config.toml
num_hidden_layers = 15
hidden_size = 384
num_attention_heads = 6
num_key_value_heads = 6
head_dim = 64
intermediate_size = 512
vocab_size = 8192
hidden_act = "swiglu"
norm = "rmsnorm"
norm_place = "pre"
norm_eps = 1e-05
positions = "learned+rope"
rope_theta = 10000.0
rope_fraction = 1.0
qk_norm = false
attn_scale = 0.125
bias = "qkv"
tie_word_embeddings = true
parallel_block = false
init = "normal"
init_std_qkv = 0.0211
init_std_o = 0.00385
init_std_up = 0.0211
init_std_down = 0.00333
optimizer = "soap_variant"
learning_rate = 0.00342
beta1 = 0.95
beta2 = 0.95
weight_decay = 0.065
lr_head = 0.00641
max_grad_norm = 2.0
warmup_steps = 200
schedule = "wsd"
decay_fraction = 0.673
decay_shape = "linear"
final_lr_fraction = 0.0
batch_tokens = 131072
max_seq_len = 2048
doc_mask = true
train_tokens = 597400000
max_steps = 4558
dataset = "wikipedia_en"
Each number is 128 + 32 x the weight over its row's rms, rounded and kept within 0 to 255. Layers, rows and columns count from 0. Numbers have three digits each. The size before them is the row's rms in percent of the matrix's.

# layer 2 MLP gate, 512x384, rms 0.127, rows 427-511, columns 96-143
098:135177092028111097183073111103108174134182148155127145125079154093163161153152147176140135136170110160144126107133098166160114127150164090127137
101:132087191071108106129121177103165121111118118127107086135121134115145082124057080165069156158155173163116142163177124149163138119082129139157160
103:116144081168124182175144075089150131152107120166104124169155105132102120167149169131121118160049167097167150165155154143164144178130116095139179
103:099151114137120140154103124145147166108168078111149133110125169048086083184120092130108130087141139122204123124129077114106131101159100155113094
099:092139158073116099166089101166147145101165107108155110106155151134083161109109118149118108125136103098074105116154115109104103092138117148114137
099:140114079147168118108167114137154067103139082087092127105181123100096089089168091145156096093144175160068077139151144119154156160125170188156144
098:145164126096127091095135114165132104062112165137152057124097095128160112198149067131089106101114096167116112136097180118107091156140117147127143
100:080127105151157131123124154129097125085129164166131090099104146093154193124181161117180146118051131105099098123098160104119147114165145103137097
101:123155138137150073187141129177104092128106175105140200139107107157092072145080123162119041191084059169105114195106089152119118105161132150084051
099:177057103155130119116126044153088122113194088109177134137139163140105073194127130104153151147151101146080141153201145075124136092110186093128123
110:104072139168136165120156089158105101141199062110146156155204131128120169095096142136108142130080088189109183092083117219131137126047138120147078
100:162122155135095137174077126136094152126117177170107150140161131125093127126096123095107141168125157208143115139077134215146099103178153085172151
103:115130103089144098131140134148137080124167171098111131150091130126102123115161168174117125130207091076140169160117127066145121164102138130130150
100:099102134125127150180106104104071135119128146115205099119162063129152159122089151144134151105149159080164111136145148227167174168157173119050075
103:081209190100121094096098169116183143103086072145111074123074124185098141100147177188176130071127147070108046085140083150090143129128104110118115
101:077165145098120137193086144062085162099127144105132095122146105189084148071178109128145090069115121119147125163104114111144134090135130113133099
098:070117129168088105072094157153122083070107094118070129187196131156103109134101149134136141151119057093111164096170146102117134132148107225139124
092:074156145102092145182118117126128132136139106132148112113103139145191149108121078128120125118119137116155122075086151122147121215125166121109164
095:129197157090117143142144125066116097107153107165120122112126079078087091089122157051170090097073127154115130153087098112134116100109229099123070
101:138086054101142178140145091115128103134091186115034124153140123180123136109118096171179112089050171130132124102118138072097125116179142094145099
102:083103197147159141169128149068120128126152143178103062042087047134173125131112073097122090144174092167121101143088075121087138155097097138129115
091:102111142086096074088135127153159118208134122138107090161141141110114159129122206147147115099136101170153188084207140116152136156112108154150137
099:152128124120085145074127179096148160104106141134076097132104134176159128090098154114155119062123100103064114129117122158165139122121147092120120
104:117105082127108156130111116082149172112135159127173130138144149154096171129107176084144115168127138116125108098115091121083128110157155060146154
102:129145110129091147143165154121147150190132096097152146130144160120095113145108160154104128186136170148129091110115120180091120116164133117095076
104:135179138173072139125120137088163136101119089115175034144118148190069181095092119131109114149172190145167116111146037149114112122132151057121073
110:088144121133083170110075169181140173163105105110161140148129120087100147151139078101132112161211126090102084139155159117135189134069121131117149
099:194157124139183133093131175192171184125082114146191168116144153104138165164047100123180114165133206087153090112144136147164149093114098127134123
105:131136211172110087077128137106146075096100151144092124170123122042133177119202111062118164103183074107094133122142079130163080095105092111025093
102:153105151146123147114131163163106124135102130135107131128131130147096149094099092144117115043106165064083201154092098156172144115139136162084114
093:069166076164140060155115160170107150095128114201146095177060116131187138130108157092150089155110097130069072127154162126179139116110087153180110
098:146159133091218105103139099076182121169103089166083123127138109161140140091138145155171099115147139167127124111146089154123119128116141176092111
091:126110144153174075101188161149144125178096167082073142124177081146120173155101081168092115121126167151200151126147159038116123115085159096087110
100:194161124094113163129107073175123132181074103152187163082083147129142118150132126123093117092161163102139138077139069112080111130102134074107113
102:113152173090137074132110095124091117136102074146105105120128111217098151091122123163136124170158179137127184151160116066177043107153202116067167
101:085141119129141138151150107095145136068068098131171156110136073142164140175176093090124142129096093152138166141193153153144124087139140112136120
093:169071141155064094171082146141198176140096076109188094160203130093127161120161146082151121132115159211159063115231107112151138122180111120197114
101:127099192116159182116167105099090126048132105127116027093108145135172104113127132090114162129129185200070107171177131129175127122149116179157089
103:152110053147122109118117101130121107094133132139124120113177077128131142084096108109219114124092140185101118151096119105116106127200081164181150
095:122165169104143105099105129135126109120163153088089144076134183131085121189066146101181102134149100134110081155150141110134074165117151096127171
103:107126136073117127187119127187102125143183138142115143148149150127093141113116114168125108086115097125112100178157080110091157066160184114149185
097:133144189159125174169129067135174161141176146064138088141122068115133102079137085134091098188174143194086093112118118155167096141134178116061099
093:095114130129148136071205133141186115138118119027200123068142144153176098175129127198149172138119026133148098111100164127140171111138101163124156
119:126124213090107115142097144059195093080118063150091161123124087110147168142136148119090103158109135076115103134164128114170075103132130160183135
098:166116121146125156099108113110096167064129086112083157113111111177101122085133151124142148112091198095100165109110194121154133181129148185068094
115:116150099079057125176093121122103125125104061165106158120145124168111182165096146139146092095179174174116141175148119125157117145153167159142136
094:118103130097092174125098128115138162115182139113094106102135145127083113110185144092119127091113149138161108164134077104156151152167109084083075
098:138156151142112076132194078155172150095174159116139115063170132121081143168083131152077104191157088141137116106064055084219140156073129111165095
104:169162144143117078115106113072116117146153180159057074094144139068097134079095134097102137087124168102117093176143116076160099116150166076145126
103:091066114045006205141131130131137120145137129151091128205088078132065113152115110085182104151119140096128166098149113145122133111147161070167099
095:168119182162137125129099202164107143078131114123162113132141157221098126141068136107151128130173123132042128139103123115174151148185112130121092
097:140162113142161175130146122103191056156171120104179160138102133091082107077071155127109151110118136120109149106120171113093173065110186133131098
097:157087153097102129112145164118095150069136120124171113186117152154231112124142167193077143108145130117088121098126105151156133131127094128133140
091:129143079120124092086087150097141161106135124098106094147115076105082125102126150094162074141199167177122209078151149148103119136097124110169119
096:154114123141116039153133079181145151154123110157129097113123126147139130148082085223096146131201140126147185154142151161155139117152145151089174
097:143139081135078161101098117115102138096142166136100120118136134110105161184135177077089103137075125101111139103114154168092157071159061129090124
104:098112099140093086133164133158184143103077105120151148160125143131121139177075062161131062130131161141162121169121103110132126143156130110101090
102:128149092129167120121094105138129124082136176113071204124173161157104104099178162209114105176078144121134153148124130184111165143157187107157175
094:106109167116125129137095135151162117114147147173090120151118135149134182169114101124154153130224084113102147077119086123113146152085123129116134
100:096152116167158141144107124135111180130164135133058149083136148121080139095169125097139096178123097110123137118105156132151108097106183124121137
101:128094048161128132214158144167124052123137152098175145143098161116137159105119110107088134119125092124128153110105140176149108124193094098140134
112:121106148131111114152106078173124122118088147125128138152113086145085110094212156092085134146164149071144152140181118083094136115100153135158092
103:114105150176136110066090119162126111092194111167135138123160158161097195118157118136131113124089121124080148118110191158150099119145168123112102
093:152162153133133050111096163116088121120063153116205174168123187112086123153116111097137146107129101120156098093106138135127180153105140131061089
102:137162130111133135118185115108098160124106178124081099152150105139174148106132182099076148175169148116144117135164098134120168067087111113132070
102:142156047192086175102166145116150062143163105119129128150059150126129201170147120135116148131178093125104118182091158123138175093066115080126157
102:132105160133083125082162143124149131050181103145112184147076084134128193106118096129109149107131168165078124106165126161205141107162121135077102
099:087130181131141142144115076153110173216150130151147159146140140175106103149145153144074140099136124077150157194167082198153083109134145044091098
097:129091108056150112136116132144133106128128127073173130156166104109131139157113161120137094202127135171113092132125152142113131135169147161209097
103:204180166110110096112151086103133133094117123110103162126137114147162143100126120116099157126146107080159153149155103164151168116126075191132152
090:128155093127103117146175084133133100117115091093116127094141142154088095117149140143096115116063131163144124115085107085089095145170117145109165
101:165098137153080131104144087062090069100150094136143158107171179132188131152134132156117083083192157229168091111129153128065124132171164171139183
104:097128163147158112172147182156138121189074153176227177146113116123100192127126106110122140139167051137131152102112114113143144111149170138157160
110:071149104143127168158128080119176201118160079049070114079104074160143145136064107143126149172131158117119164135178064135168115163166138081162147
097:123122127135168131157065116135111175130172144135131149142092092185120194175110092108110118111143123132168116118157140096122089127158131137100157
094:109053146196123137065126091140114146127112153130083124058150158099144125162063096147113102107114151110113125103099109108089102124059071116146144
112:089093170136144110124112153130121100138087177136145115142124133117104193140134085135173162133131180141148197172164151144163092130104157106150125
098:139063141140158128151097135136157116149103186125156190110119128159144147166131097156154111143131121093113107132079089129101112167151122142115152
102:149098045128114100091151167153132171075079167126160093140171149103125206123148156082076164152151097125108041144113125135166174087142148164135143
109:148151143153123114136179162134168159098146090167155128181119098094157085134108184114147120070195182141103116129150097236179143150085107134113084
095:110155189157109202095137105146133141102075107123141124190147127109104188136148099105103103136166088086112139129100156086129127123124095164141097
103:095099118150116128101118059146150124145180118124144114179083092071095129140142170040142152145147111034074112117103145086166114117098102092146056
100:159139168081161151148151094105130075107059095125171101140105086120087084082132082135141177110178104090137133155153113143166147143136111087155128
088:170116131110108127100122135116141151181121150074149095118158149111112100137163181115104105132092143095055149072148110055182161147164141148181109
104:140181166106135162114023157125186137110162089176136082192163139061134133142153123137132156152131153075171125157131131200144108087144065047162135